Weights of a small GPT-style language model, trained from scratch on English Wikipedia: 6.88M parameters, untied embeddings.
Each number is 200 + 20 x the weight over its row's rms, rounded and kept within 0 to 999. Layers, rows and columns count from 0. The size before them is the row's rms in percent of the matrix's.

# layer 4 MLP up, 512x192, rms 0.138, rows 157-181, columns 0-95
105,191,194,185,151,243,203,194,192,228,205,202,175,204,210,220,191,185,165,205,244,191,210,198,187,184,195,181,243,215,215,197,170,213,186,170,226,200,193,183,193,208,193,225,173,219,201,186,171,198,180,220,198,211,206,221,197,207,190,196,216,236,246,205,197,214,176,179,160,180,203,173,205,217,195,204,211,200,166,207,189,199,207,218,202,217,211,198,196,211,224,194,200,173,187,180,156
104,191,192,199,202,220,209,186,157,214,194,193,237,191,203,207,197,233,174,187,200,185,186,199,186,195,218,182,195,220,195,194,209,200,189,244,201,164,173,211,179,177,205,220,158,213,194,186,200,195,193,201,202,206,164,167,236,204,236,185,214,194,196,204,189,232,190,228,225,196,158,223,205,210,200,200,194,223,194,193,233,211,234,210,188,186,226,164,196,199,191,219,215,238,177,195,206
100,184,171,222,211,202,188,211,191,213,180,199,186,203,190,202,242,201,230,200,212,209,224,181,232,194,192,186,194,210,160,216,178,205,190,226,216,165,201,201,219,216,202,165,238,190,249,178,190,256,198,200,242,185,223,185,195,196,205,202,209,177,209,183,212,195,190,212,156,192,219,166,196,208,190,152,204,203,194,150,168,191,206,197,211,216,218,193,210,238,199,216,171,185,203,195,171
095,185,188,254,239,203,189,181,200,171,173,213,202,210,206,185,194,185,187,210,211,223,216,201,194,224,212,162,207,230,167,182,209,188,178,162,177,174,173,191,179,228,203,205,197,180,196,203,196,184,172,190,192,199,207,226,173,175,226,165,208,204,187,212,223,220,184,197,178,180,167,200,186,208,194,177,184,217,195,184,182,205,234,213,184,219,177,237,190,163,193,186,165,210,200,207,177
105,209,232,202,237,216,156,213,200,176,204,242,194,180,172,218,170,237,216,178,181,225,186,217,203,227,213,178,213,202,195,227,189,214,222,213,214,196,218,195,150,197,187,172,199,199,193,190,211,207,200,226,192,199,176,158,194,220,180,222,210,187,195,165,190,229,184,194,162,202,221,200,193,215,202,170,202,220,184,198,169,170,170,190,174,200,198,203,204,198,198,212,201,172,182,240,237
099,162,193,239,174,193,219,188,229,200,213,189,161,198,204,208,165,203,182,236,210,205,212,206,204,221,174,219,199,173,217,208,203,204,224,213,213,195,198,209,173,187,199,232,210,205,235,212,185,227,187,194,210,184,195,227,188,212,183,204,202,249,235,168,235,203,193,210,194,226,217,193,207,216,221,187,202,198,186,205,203,240,144,219,192,180,207,212,239,213,193,222,213,204,222,217,150
102,216,209,213,159,210,209,220,164,222,214,178,194,154,174,212,186,197,218,237,202,176,219,183,216,199,185,207,172,226,182,191,211,181,186,207,228,192,203,214,186,214,224,191,208,224,219,178,195,173,151,199,210,191,236,197,213,195,183,221,223,217,240,223,241,197,198,185,236,192,215,204,190,200,211,213,199,207,204,159,187,220,178,190,215,212,184,212,233,202,222,182,234,203,186,190,207
161,197,190,202,247,209,179,174,200,176,200,210,198,171,178,172,174,175,161,223,231,188,201,159,170,219,198,204,200,191,202,198,214,189,204,222,215,198,188,231,225,179,200,201,205,211,183,203,207,172,182,231,187,205,175,175,190,191,215,165,214,205,214,191,180,189,201,200,254,199,211,218,235,186,214,194,177,219,196,180,200,182,180,203,228,206,185,172,172,180,167,153,225,171,193,177,227
098,177,217,200,231,185,182,206,192,164,210,171,184,189,216,168,205,188,197,188,228,204,195,196,235,172,172,219,211,178,203,203,187,183,223,177,205,204,198,200,191,207,196,200,176,187,179,200,176,169,247,202,169,199,228,250,207,197,221,206,213,200,203,229,176,156,203,190,177,162,190,221,212,228,229,195,179,204,163,179,185,140,171,238,180,198,198,201,228,215,205,183,204,170,188,175,249
102,218,225,227,227,229,224,177,211,167,183,226,209,187,240,190,216,211,192,231,168,225,202,207,231,174,166,202,188,222,205,147,214,171,184,186,198,204,164,183,176,195,161,197,192,201,227,248,186,169,197,232,194,223,200,224,176,225,187,204,205,179,186,194,215,218,210,183,152,205,228,209,185,212,212,195,189,199,180,164,186,203,198,202,169,193,194,196,210,170,208,190,171,153,203,189,223
096,202,228,187,201,167,194,206,146,206,180,207,241,234,147,238,239,195,212,181,200,227,193,208,214,235,196,213,175,182,213,194,221,204,210,177,223,180,187,180,185,200,207,202,199,227,207,183,232,179,204,231,213,215,166,194,228,188,208,195,239,198,210,214,222,205,195,211,251,201,211,206,175,211,187,183,217,209,204,215,208,224,188,209,185,172,182,172,192,221,156,204,239,185,180,192,200
096,196,191,176,222,216,191,207,171,204,239,203,206,206,215,204,216,186,170,229,197,209,210,175,197,208,225,199,190,202,169,188,222,162,197,176,203,220,199,178,199,190,193,194,219,201,213,205,249,193,174,216,172,192,176,243,181,201,193,213,225,204,213,187,196,189,209,184,213,181,225,203,220,176,200,144,218,182,209,227,222,172,193,230,186,253,170,204,215,160,182,161,212,233,229,223,227
098,201,192,164,240,191,205,181,196,205,194,182,230,197,159,187,190,192,208,231,197,164,204,240,177,195,176,230,222,212,191,198,233,189,220,209,225,207,160,174,212,209,196,219,203,178,167,215,180,222,167,211,240,202,160,226,211,172,186,180,191,191,182,188,199,194,211,186,202,200,208,187,215,197,213,144,220,167,174,201,164,220,202,181,231,234,214,213,203,204,203,215,155,199,210,171,204
100,184,204,239,205,211,191,201,161,207,172,236,231,201,211,225,191,211,204,224,173,197,211,239,223,212,198,168,203,176,223,201,227,216,174,193,155,210,170,200,179,189,202,200,197,217,182,217,214,210,177,175,215,182,219,217,244,195,190,204,220,176,151,211,203,242,149,173,198,203,195,218,219,178,223,236,195,219,213,218,223,241,202,229,207,187,237,160,191,191,199,175,206,184,210,196,217
095,187,194,228,152,195,195,217,172,213,221,192,174,203,174,233,181,230,177,223,160,218,202,199,194,228,193,183,203,178,187,212,239,179,190,226,186,199,197,160,202,187,218,212,236,219,196,194,199,225,218,204,164,185,182,179,184,209,201,204,227,176,194,209,182,209,182,191,193,197,195,211,248,217,199,222,207,213,186,218,195,192,217,194,199,235,200,191,225,224,212,200,218,227,244,220,197
103,192,232,208,196,212,237,230,210,204,190,211,207,216,226,198,224,211,221,193,145,211,228,188,238,185,194,189,201,181,180,213,228,188,213,191,237,208,226,194,230,243,237,192,202,185,190,195,185,217,164,207,200,241,229,190,208,195,184,165,187,207,203,178,171,198,195,199,174,222,223,225,192,200,178,228,196,197,164,206,219,221,202,238,187,187,226,204,197,197,227,202,202,168,170,175,170
105,237,206,189,186,205,188,180,220,203,192,204,225,204,210,175,173,245,169,196,187,224,145,219,203,194,173,193,215,182,185,228,183,205,184,213,231,196,173,199,163,230,213,228,184,197,182,165,195,182,182,175,215,150,214,174,217,214,191,185,182,189,189,230,208,178,200,190,184,207,213,227,196,224,226,198,181,191,225,202,242,209,175,203,191,190,177,197,174,167,190,217,190,199,199,211,178
105,230,228,202,232,214,190,173,189,206,171,192,160,204,221,188,206,188,239,209,209,228,195,178,230,195,241,201,171,237,211,187,177,205,204,210,209,203,215,237,212,151,180,183,211,215,198,213,190,212,213,195,189,216,176,182,229,213,210,219,212,206,188,202,196,214,207,182,197,214,193,233,209,181,191,223,187,200,196,194,181,213,194,208,202,191,190,203,170,205,185,180,206,220,213,175,211
099,187,224,217,198,190,198,206,168,223,202,212,180,171,204,207,195,207,164,229,172,177,181,191,203,200,189,176,196,187,195,218,186,170,204,243,162,186,206,206,203,182,251,190,207,241,186,170,207,202,213,208,187,191,190,175,181,192,209,206,186,206,194,206,225,178,175,240,170,191,207,192,197,229,196,236,228,221,216,181,178,243,218,220,215,213,220,194,175,188,235,213,186,233,207,186,234
119,189,176,203,196,183,211,221,193,210,187,240,180,204,202,181,174,189,257,177,203,203,194,223,206,203,173,194,171,202,192,190,181,209,241,210,210,202,148,203,189,216,199,213,197,233,184,216,185,208,205,188,254,188,182,196,177,187,217,187,173,197,202,212,206,186,188,234,179,225,207,221,194,216,168,182,178,211,198,189,197,155,173,171,179,180,185,213,185,193,238,229,197,215,167,233,218
096,189,196,191,185,193,193,207,210,224,209,211,204,231,213,201,184,218,218,195,198,195,207,185,209,221,229,205,220,184,235,204,194,191,211,167,206,223,172,210,190,194,205,200,209,216,193,196,208,166,184,189,205,219,179,226,184,181,194,219,184,230,212,198,183,166,203,197,211,172,215,197,210,206,185,200,227,189,232,192,209,219,202,197,182,174,185,199,228,228,184,223,196,200,238,174,239
104,173,197,195,189,200,202,213,179,223,173,176,207,180,234,231,207,215,174,210,186,168,222,226,175,234,195,209,171,183,190,216,177,207,215,188,180,208,195,219,229,220,181,196,240,236,193,187,212,218,203,192,227,225,235,197,228,168,202,217,221,210,215,196,198,182,212,193,221,190,221,210,235,223,229,177,215,222,178,206,203,176,204,191,226,188,189,237,240,206,207,184,190,185,201,169,228
098,185,205,190,232,188,173,214,241,195,173,230,235,188,194,231,213,208,173,224,197,219,248,168,182,182,184,193,188,174,213,216,198,191,202,178,201,188,219,195,200,167,199,247,232,218,205,195,213,237,190,195,215,158,209,183,212,203,216,199,183,212,162,225,233,165,182,156,202,198,210,188,194,209,230,189,169,167,205,175,209,220,206,168,199,205,230,207,219,213,205,181,187,206,203,200,188
104,212,176,198,187,203,210,168,192,195,211,178,204,173,188,220,171,191,189,206,177,180,181,217,209,194,182,196,248,206,236,198,231,214,239,181,190,207,186,194,242,222,206,193,191,225,199,222,163,192,192,206,188,218,241,207,241,212,199,209,196,204,204,224,170,199,211,221,181,231,193,177,224,188,157,191,225,196,181,219,211,201,191,182,187,154,195,185,206,228,233,197,219,182,200,207,194
109,186,191,203,212,251,205,205,198,179,199,222,198,224,210,231,182,186,214,178,229,209,176,160,210,172,172,177,192,187,204,250,208,187,227,187,207,178,185,170,190,186,200,217,166,182,199,222,204,226,230,202,245,195,195,214,181,221,203,204,176,215,203,185,214,188,191,165,207,157,193,179,200,207,232,201,200,200,225,206,178,203,196,207,189,153,163,199,199,184,241,197,192,189,211,236,169
# layer 4 MLP down (transposed), 512x192, rms 0.074, rows 157-180, columns 0-95
101,202,172,241,196,203,152,186,162,201,252,220,220,203,215,228,207,186,205,197,187,198,191,160,211,184,179,154,202,190,207,197,192,205,175,216,158,198,223,174,200,195,180,190,195,186,194,232,209,202,192,203,183,197,172,175,203,145,162,215,189,203,201,195,197,194,187,204,197,211,172,169,194,210,181,201,205,196,183,211,172,202,205,226,179,165,206,180,234,233,181,239,182,206,201,190,226
103,241,203,215,193,189,201,198,222,208,234,216,214,203,196,240,215,160,205,200,179,230,239,179,172,200,164,227,205,196,191,220,182,185,207,195,180,228,214,210,203,240,208,213,211,216,175,186,184,176,234,210,188,209,245,182,206,202,194,182,196,211,224,201,199,166,187,195,238,169,207,189,209,202,215,222,202,229,214,210,162,208,197,204,192,200,215,193,215,236,237,178,204,190,205,216,187
097,185,212,199,174,209,246,237,199,260,195,215,213,185,200,162,208,176,213,216,170,231,221,219,203,185,227,233,212,156,182,235,218,186,192,226,229,197,197,185,184,174,189,186,222,212,194,190,208,216,246,212,198,181,236,211,195,206,156,189,207,188,228,191,190,196,210,207,185,216,212,197,187,213,189,216,223,212,187,198,188,184,201,234,181,244,197,217,193,150,164,201,194,203,222,176,207
097,209,213,195,209,212,180,171,203,194,230,217,189,194,205,179,176,180,172,174,213,224,200,183,176,226,194,157,216,239,170,193,218,193,213,204,168,210,219,198,177,194,193,207,214,202,240,205,175,216,189,184,164,232,223,176,167,157,201,230,184,220,183,210,214,180,195,210,203,183,187,178,178,194,189,199,208,185,167,193,185,209,222,201,173,244,147,190,194,180,198,222,178,184,188,168,195
107,186,200,240,164,187,227,188,199,212,155,225,171,174,216,196,201,216,189,185,202,198,220,154,173,164,171,226,178,201,208,158,211,218,171,213,202,172,170,215,189,219,202,216,165,201,218,203,203,180,169,178,188,196,199,191,179,184,186,209,176,210,182,184,167,151,209,166,199,243,216,210,222,217,235,203,200,200,191,204,200,172,161,215,223,177,198,192,222,208,194,199,197,198,190,203,180
098,193,211,206,235,179,180,167,188,212,182,228,211,197,229,211,191,226,210,195,219,190,187,156,221,210,181,197,194,224,188,201,217,188,177,185,205,205,223,231,230,182,214,218,185,175,229,184,168,202,182,226,191,191,182,193,213,224,207,182,200,236,197,211,178,214,187,213,217,215,220,168,168,198,201,190,178,191,162,207,220,197,170,170,174,177,220,158,190,213,206,217,212,224,220,207,186
103,210,193,193,207,230,209,181,207,216,219,180,199,237,188,223,187,212,196,214,197,199,195,235,203,182,197,207,191,178,193,185,227,176,186,210,216,201,205,205,175,220,216,173,159,194,186,197,231,208,177,185,216,234,185,188,191,200,206,206,198,183,220,219,208,130,205,192,209,202,251,191,193,174,192,225,224,217,176,198,176,193,211,244,165,213,180,209,160,221,180,230,225,213,156,240,222
113,181,205,209,215,224,189,192,186,193,193,168,182,187,180,167,205,172,182,233,203,182,190,139,180,228,174,212,214,207,194,196,198,199,259,243,248,225,195,229,225,206,227,203,204,196,202,197,209,175,167,197,189,199,211,174,189,176,188,164,173,190,198,196,193,187,206,202,223,203,176,232,216,195,215,229,159,236,189,198,185,187,195,223,197,194,175,191,200,188,165,188,226,173,196,184,220
097,151,196,207,216,173,211,217,217,187,220,181,186,219,193,206,182,200,175,200,204,180,204,237,161,218,216,203,172,200,202,201,222,217,209,180,195,218,219,202,205,207,219,207,205,199,171,223,211,166,188,188,232,215,171,187,193,175,203,215,201,185,224,184,218,190,188,183,194,215,183,190,197,184,182,203,229,156,196,219,204,211,179,220,198,189,179,227,197,228,192,223,189,192,177,205,213
099,225,183,184,181,202,198,200,205,253,187,212,256,218,203,181,182,202,229,207,175,224,196,192,204,212,219,203,222,190,203,230,199,202,229,213,206,190,191,189,177,170,201,219,223,179,178,208,232,228,212,177,231,199,207,201,176,199,192,180,192,232,194,200,171,197,195,173,222,192,233,220,204,193,184,202,219,216,218,176,198,186,190,171,209,216,209,208,208,200,212,230,202,242,250,184,210
100,204,179,188,208,210,194,211,198,238,170,176,255,208,212,189,213,215,199,194,193,250,209,188,207,202,209,191,213,246,195,158,223,242,181,165,170,174,203,205,217,213,227,229,150,201,208,190,199,176,162,192,212,187,239,206,184,229,174,195,218,225,184,165,198,210,213,172,182,205,234,184,211,184,199,179,209,167,167,163,180,209,176,196,199,198,200,211,186,195,221,194,194,212,203,222,188
098,212,189,218,219,207,209,166,197,165,237,230,199,192,196,211,199,147,179,228,174,189,194,181,185,182,168,201,195,189,170,198,209,191,178,193,194,205,188,198,225,202,234,178,200,215,199,239,234,163,199,195,191,191,237,163,228,200,221,245,188,214,180,219,162,202,236,201,204,171,203,178,212,223,221,222,214,209,200,206,216,185,206,153,209,211,173,238,166,196,181,216,185,208,216,198,201
104,221,194,190,204,211,216,245,225,206,200,217,162,222,160,198,214,175,182,149,196,215,180,215,208,226,191,212,196,229,201,242,213,226,194,212,210,228,178,176,184,209,187,208,187,203,206,200,220,200,225,198,228,201,206,189,180,231,197,199,215,209,196,196,190,234,206,191,195,196,159,226,174,183,192,189,200,212,211,185,187,208,189,203,195,142,196,223,246,216,215,205,167,195,190,148,210
103,231,193,201,174,202,178,185,148,184,170,197,193,189,212,247,212,203,221,199,195,237,197,217,198,193,202,172,195,192,208,179,196,204,188,193,215,218,207,204,172,215,170,229,205,158,216,194,176,171,233,208,244,190,207,206,208,198,232,212,179,205,219,232,210,227,192,181,178,216,197,195,201,158,206,176,221,197,200,208,204,200,222,238,206,173,240,204,187,229,222,221,199,221,210,224,213
100,206,189,162,219,171,193,198,176,162,196,184,189,197,150,201,226,225,259,218,218,187,198,188,212,182,204,162,204,197,217,165,221,171,204,216,208,179,204,184,209,177,221,156,227,165,206,191,191,217,205,161,233,201,207,205,224,226,193,204,204,225,238,195,210,196,185,217,198,205,262,221,176,181,193,183,236,166,146,220,218,204,171,186,172,194,192,172,196,190,193,203,218,183,205,215,205
105,197,176,199,213,170,192,194,200,179,207,207,193,221,194,189,197,179,222,183,228,186,211,204,224,204,199,215,210,234,192,223,175,197,200,229,207,218,190,174,167,185,184,209,196,210,214,162,172,218,230,176,182,195,228,203,198,205,230,182,173,226,195,207,211,197,187,227,213,235,212,166,204,154,212,214,199,202,186,226,200,167,190,167,238,197,191,143,182,209,178,156,198,222,213,243,187
107,173,179,198,193,192,176,177,178,172,174,187,230,254,191,233,196,190,180,212,221,209,192,235,162,209,163,210,168,217,186,213,168,194,214,185,239,191,223,198,208,221,227,159,186,209,206,195,174,199,210,163,205,204,166,164,177,219,231,178,185,196,232,225,195,233,225,220,207,225,178,205,223,217,180,192,214,195,209,208,183,197,196,192,175,212,201,200,203,191,200,186,232,219,183,175,213
099,192,207,249,177,194,209,177,193,176,257,234,213,204,218,195,167,187,196,222,188,205,160,189,195,184,177,208,204,172,213,192,202,192,205,183,172,204,196,151,221,205,196,226,215,201,203,229,192,152,180,216,206,201,202,209,190,199,193,199,190,195,200,161,200,194,222,205,161,217,165,169,226,230,195,219,192,184,202,188,220,200,222,235,195,219,183,228,211,228,220,200,200,187,154,232,177
101,216,229,187,203,199,166,205,202,191,232,180,206,206,212,215,177,199,183,218,204,201,204,226,220,201,193,170,191,189,167,193,215,209,207,221,187,234,209,184,188,151,170,178,214,173,233,174,197,222,200,192,236,222,208,194,163,212,216,175,208,204,192,217,151,195,201,181,180,210,181,211,162,213,195,186,212,230,192,222,230,179,255,191,200,183,217,217,200,173,180,192,207,194,249,215,180
119,177,173,205,219,208,193,210,211,229,184,216,214,165,222,210,146,210,212,190,181,225,162,184,224,185,207,212,201,211,195,200,177,179,195,192,160,198,172,183,183,223,227,219,171,202,191,200,183,203,183,171,187,204,213,207,230,206,221,196,183,168,229,190,184,185,183,239,209,216,219,196,196,207,198,237,190,209,225,175,186,202,213,146,196,188,212,197,209,171,219,181,194,197,238,234,238
095,198,161,200,199,183,169,189,183,233,175,228,216,190,180,215,190,205,194,193,221,186,161,173,202,200,217,170,221,186,186,192,161,230,182,198,175,195,195,224,214,197,209,180,201,202,178,198,214,214,183,182,217,213,205,186,193,186,181,206,181,208,209,221,188,181,193,207,223,199,226,180,199,190,215,234,177,199,195,201,206,204,177,201,186,212,180,180,206,216,203,189,157,214,211,212,170
105,203,185,222,230,201,197,232,170,222,173,192,202,212,215,220,213,193,180,177,194,201,203,212,200,219,223,193,235,203,204,219,206,199,204,192,202,215,163,197,176,215,203,208,180,221,196,193,180,214,170,175,189,187,193,196,219,198,186,184,178,229,206,202,208,200,228,221,228,202,200,195,237,169,177,190,204,168,170,221,221,193,178,244,190,173,190,170,193,226,213,201,175,214,162,163,219
100,220,198,152,211,193,190,195,246,202,169,218,259,192,197,198,207,210,247,228,192,192,169,199,175,175,200,241,216,220,214,181,217,226,213,194,210,168,178,169,196,216,194,200,172,179,224,179,193,190,220,209,207,208,193,200,194,182,186,252,211,204,196,184,221,194,185,193,228,178,216,229,208,219,184,257,207,172,209,177,193,187,197,175,184,212,222,226,187,181,182,198,205,183,233,196,191
107,191,233,198,189,183,186,245,221,192,204,212,184,208,187,220,200,191,160,174,218,181,229,193,159,208,192,192,183,153,210,187,199,223,197,182,203,196,221,210,232,182,232,235,219,216,173,230,190,203,229,195,211,219,191,178,204,177,246,171,166,237,175,160,203,234,221,190,182,221,218,198,194,217,193,155,176,210,200,193,200,220,174,203,222,218,217,190,209,216,189,204,221,177,211,186,156
# layer 4 MLP gate, 512x192, rms 0.136, rows 158-181, columns 0-95
091,197,193,230,187,187,168,192,193,215,183,181,198,204,172,189,223,150,208,188,138,193,182,161,198,201,209,216,236,220,200,182,194,227,226,177,196,197,227,206,204,205,207,220,186,227,192,198,180,185,201,209,163,181,212,238,159,199,227,193,153,254,208,219,241,230,212,207,202,208,241,174,219,183,211,243,220,163,212,203,200,168,203,215,190,194,159,227,202,211,202,201,217,202,207,208,232
107,198,207,210,205,190,266,232,192,205,194,212,155,214,203,210,200,167,188,186,194,195,194,199,227,200,220,215,197,185,188,189,171,170,188,202,203,191,207,202,165,174,180,208,191,193,222,189,193,210,225,191,212,206,189,184,201,162,184,207,192,184,192,206,240,165,186,213,209,229,230,232,194,227,210,209,201,219,184,195,167,199,143,175,229,218,203,220,228,181,209,212,201,199,207,218,193
088,198,184,174,186,223,193,192,203,177,201,186,198,199,200,200,248,200,235,220,190,174,238,165,188,207,224,200,143,207,185,169,181,184,195,198,208,176,199,192,228,184,211,185,166,202,232,216,187,192,204,219,189,202,223,206,226,184,168,191,206,140,205,179,224,155,233,170,156,186,202,193,208,187,210,180,210,171,234,183,190,190,220,197,184,176,205,194,239,181,204,176,183,194,227,180,179
100,208,215,194,196,190,168,194,215,189,174,200,202,203,173,194,227,173,192,206,165,206,171,188,218,186,203,196,193,191,168,220,209,201,202,172,220,224,220,198,157,230,200,202,193,183,208,183,234,189,163,198,191,199,171,229,206,187,170,205,200,216,189,204,202,205,174,174,172,177,191,211,140,214,172,236,187,214,218,163,224,193,183,206,184,199,168,232,251,189,219,217,204,210,225,165,209
097,191,194,220,189,206,188,179,201,162,189,209,204,190,215,198,191,169,176,202,211,203,221,236,225,209,196,183,201,200,237,215,188,178,222,226,222,188,210,211,172,168,200,211,199,198,202,203,228,215,236,163,172,188,202,171,190,211,181,244,170,224,176,236,207,226,168,163,156,204,174,205,202,185,185,159,188,164,210,223,203,199,159,206,172,207,175,218,214,202,183,180,211,181,194,213,187
107,204,180,195,208,200,203,188,215,236,213,168,233,196,221,162,172,248,197,204,211,199,176,226,225,220,216,213,191,200,189,209,212,193,184,207,252,221,230,212,222,207,196,188,204,240,203,190,206,178,202,212,208,203,189,162,169,187,189,196,221,219,208,218,199,175,226,173,197,177,202,166,187,214,185,156,201,184,218,207,211,172,186,179,186,182,190,226,190,191,219,196,191,180,206,183,199
119,221,223,197,182,181,206,192,216,238,209,207,210,201,215,180,232,214,216,202,203,200,195,229,203,181,207,187,160,241,188,192,203,231,188,163,174,183,210,175,192,186,187,214,173,192,177,207,202,196,227,190,226,199,236,222,197,238,194,197,243,238,182,195,193,194,207,192,192,229,217,173,199,206,185,177,241,170,193,228,189,230,201,206,193,177,192,238,196,204,211,191,171,194,191,211,205
101,198,194,175,233,201,220,166,197,199,218,201,228,206,180,185,175,198,230,195,223,214,202,209,232,226,222,215,206,185,156,202,213,204,216,194,204,204,196,180,206,199,181,155,186,177,207,208,219,192,201,201,210,203,217,181,173,178,221,215,234,189,199,192,192,210,215,201,199,231,213,207,198,225,242,194,238,190,163,204,178,169,242,213,201,230,218,209,217,222,200,165,177,208,172,167,192
104,232,192,203,190,184,189,193,259,237,184,193,206,167,241,199,213,206,175,195,178,228,225,229,214,173,203,207,181,170,182,197,176,192,185,232,205,216,203,220,158,173,185,210,205,190,162,182,188,206,182,189,176,175,193,224,172,180,173,189,197,169,176,206,173,207,222,228,185,222,175,191,218,208,196,171,216,190,211,190,178,178,194,202,201,213,216,194,205,207,190,224,217,207,200,188,165
103,189,192,174,198,192,201,181,158,245,182,184,217,195,197,205,202,218,192,199,200,186,194,218,204,203,196,213,212,227,193,192,206,232,187,226,207,189,206,191,215,201,185,188,185,179,178,213,193,205,199,190,186,204,212,199,210,187,248,204,171,221,221,180,202,220,211,175,200,218,240,202,172,181,208,181,191,237,193,167,193,236,215,205,232,196,192,201,193,193,183,168,220,188,195,216,208
101,232,226,199,221,206,190,179,240,187,234,208,221,208,185,183,210,202,211,198,198,157,187,193,172,192,198,207,178,204,161,209,184,198,162,208,177,175,201,214,201,150,220,201,202,190,219,200,168,203,183,195,207,194,219,181,209,172,199,197,246,229,199,195,200,203,239,219,198,224,221,211,212,205,264,185,209,193,196,161,184,192,189,182,205,213,178,199,226,203,209,195,223,168,206,191,198
103,207,212,219,189,169,189,189,192,216,217,210,213,218,233,213,237,207,173,170,207,213,192,215,199,193,194,173,216,231,228,213,207,245,199,187,217,214,241,220,225,205,189,166,187,206,198,194,224,196,231,199,219,207,234,182,202,175,197,140,185,185,189,184,221,240,213,179,182,205,197,188,218,200,210,186,225,211,181,195,186,182,200,208,190,188,233,152,190,217,192,227,216,191,189,208,177
100,196,204,232,214,162,193,175,218,204,209,193,191,228,196,209,174,204,200,166,220,196,211,216,194,193,194,212,186,207,235,177,201,170,197,202,199,231,217,198,184,183,174,214,191,201,185,215,157,193,200,177,209,188,180,184,211,167,174,208,176,196,194,196,212,227,209,209,169,175,242,211,222,237,172,208,194,203,202,212,185,216,221,191,223,183,195,180,257,218,186,155,177,185,158,202,200
099,215,202,219,195,236,224,210,238,202,193,202,182,216,187,179,210,238,199,179,183,212,200,202,214,157,201,213,180,214,242,216,203,230,194,174,177,185,201,212,175,199,200,198,196,213,223,192,211,203,185,233,186,166,175,191,191,179,220,192,217,191,179,216,222,198,215,170,178,230,213,212,197,202,187,225,212,213,190,212,210,184,168,192,234,178,245,203,230,257,239,205,210,180,207,200,233
099,223,152,224,195,182,202,224,222,202,187,199,172,207,194,180,182,212,166,193,187,180,181,212,224,192,204,196,204,173,184,231,173,197,164,228,170,195,200,184,176,177,201,172,189,199,195,179,191,187,226,236,193,212,216,165,241,189,239,201,174,220,196,194,216,186,264,207,168,185,194,193,189,222,174,211,227,189,206,222,193,212,174,203,219,225,172,193,233,229,182,236,232,214,219,211,208
110,210,218,170,216,196,165,204,207,223,185,226,172,188,183,212,168,200,199,174,203,206,235,193,219,250,199,183,221,190,191,224,211,202,190,219,185,184,213,200,225,156,213,214,207,160,195,213,188,243,158,199,193,192,203,204,196,186,207,200,235,223,190,197,222,173,218,180,173,228,147,210,193,203,212,212,154,211,182,212,151,220,214,193,188,232,222,174,182,231,220,179,146,195,223,227,214
100,204,207,193,183,202,211,213,186,182,218,190,210,182,187,218,189,200,192,218,215,228,208,270,214,219,184,210,191,181,176,200,193,205,176,216,185,178,193,210,185,227,211,172,193,191,198,199,191,201,188,214,221,183,185,195,206,216,208,179,223,216,221,213,192,193,196,175,174,223,166,219,159,209,191,187,168,208,228,197,208,210,194,196,207,226,234,194,179,209,221,214,214,208,195,209,205
101,210,183,205,183,221,200,230,245,184,155,230,235,248,191,210,199,196,207,222,180,211,195,216,202,196,197,229,207,202,206,182,231,195,210,176,211,196,245,205,211,206,176,205,170,194,171,184,199,168,208,188,194,215,186,208,217,177,165,174,219,178,234,182,203,207,218,209,209,179,159,215,183,192,203,194,216,192,207,218,178,200,180,225,214,249,185,187,224,164,211,201,203,211,218,194,168
113,182,165,213,215,191,189,206,225,228,191,183,180,204,185,202,225,192,216,211,198,186,177,222,218,210,208,209,156,206,178,195,201,207,229,224,191,146,201,169,220,193,180,193,191,211,211,215,221,198,137,169,213,212,215,218,205,211,227,191,207,171,243,182,187,203,200,236,225,233,191,209,221,198,181,186,212,190,224,167,165,201,195,201,211,210,186,201,225,188,226,201,169,214,158,187,192
096,228,179,214,236,197,204,206,208,190,170,219,209,163,206,227,196,190,183,212,164,207,237,189,204,207,198,179,211,164,193,218,201,166,177,211,213,212,216,203,198,186,192,184,191,250,204,179,233,205,206,197,204,213,182,197,207,189,195,152,191,194,213,208,171,199,159,163,223,206,190,176,182,241,212,227,201,171,217,226,171,195,205,224,198,185,229,167,177,209,192,237,180,185,184,187,168
102,198,192,189,221,183,207,192,163,228,188,198,185,158,213,199,185,187,194,207,253,267,214,212,219,208,199,197,196,193,208,209,225,175,184,202,175,194,189,169,222,190,224,212,210,190,163,206,222,160,191,156,223,202,200,196,224,224,172,166,228,188,202,219,188,221,184,210,208,223,197,192,206,192,190,232,181,201,165,193,170,226,178,206,200,197,152,180,214,210,225,190,184,235,184,175,240
097,163,203,177,210,207,202,204,247,186,190,222,214,192,209,192,190,185,179,194,170,180,221,184,190,213,189,163,163,184,179,170,200,197,198,215,208,172,233,208,229,168,180,213,206,188,205,163,231,225,198,192,201,208,187,236,193,179,216,202,198,228,195,196,197,227,193,197,187,186,213,191,206,239,210,200,188,174,225,194,198,228,183,190,227,241,208,202,239,214,211,169,188,199,182,198,215
103,192,188,211,192,196,204,183,203,188,212,196,194,195,208,216,205,205,199,206,203,203,234,220,195,158,199,216,174,206,222,217,160,233,220,198,229,221,208,179,215,202,202,178,209,162,162,190,184,219,222,184,233,199,151,192,189,218,201,242,216,217,201,220,192,196,215,214,208,215,203,188,195,213,202,197,219,198,227,202,183,218,205,194,195,208,190,144,197,185,216,198,164,249,158,193,217
100,224,203,201,166,220,214,182,222,190,225,211,164,177,205,242,174,190,158,188,232,213,197,177,216,208,162,185,201,186,172,208,198,211,207,208,178,212,221,182,189,208,207,177,176,183,184,192,225,213,185,210,195,199,162,220,202,193,173,234,207,201,181,215,214,192,225,187,176,227,182,177,181,202,217,197,201,204,210,215,197,173,215,238,203,200,208,205,217,219,212,183,187,179,190,234,184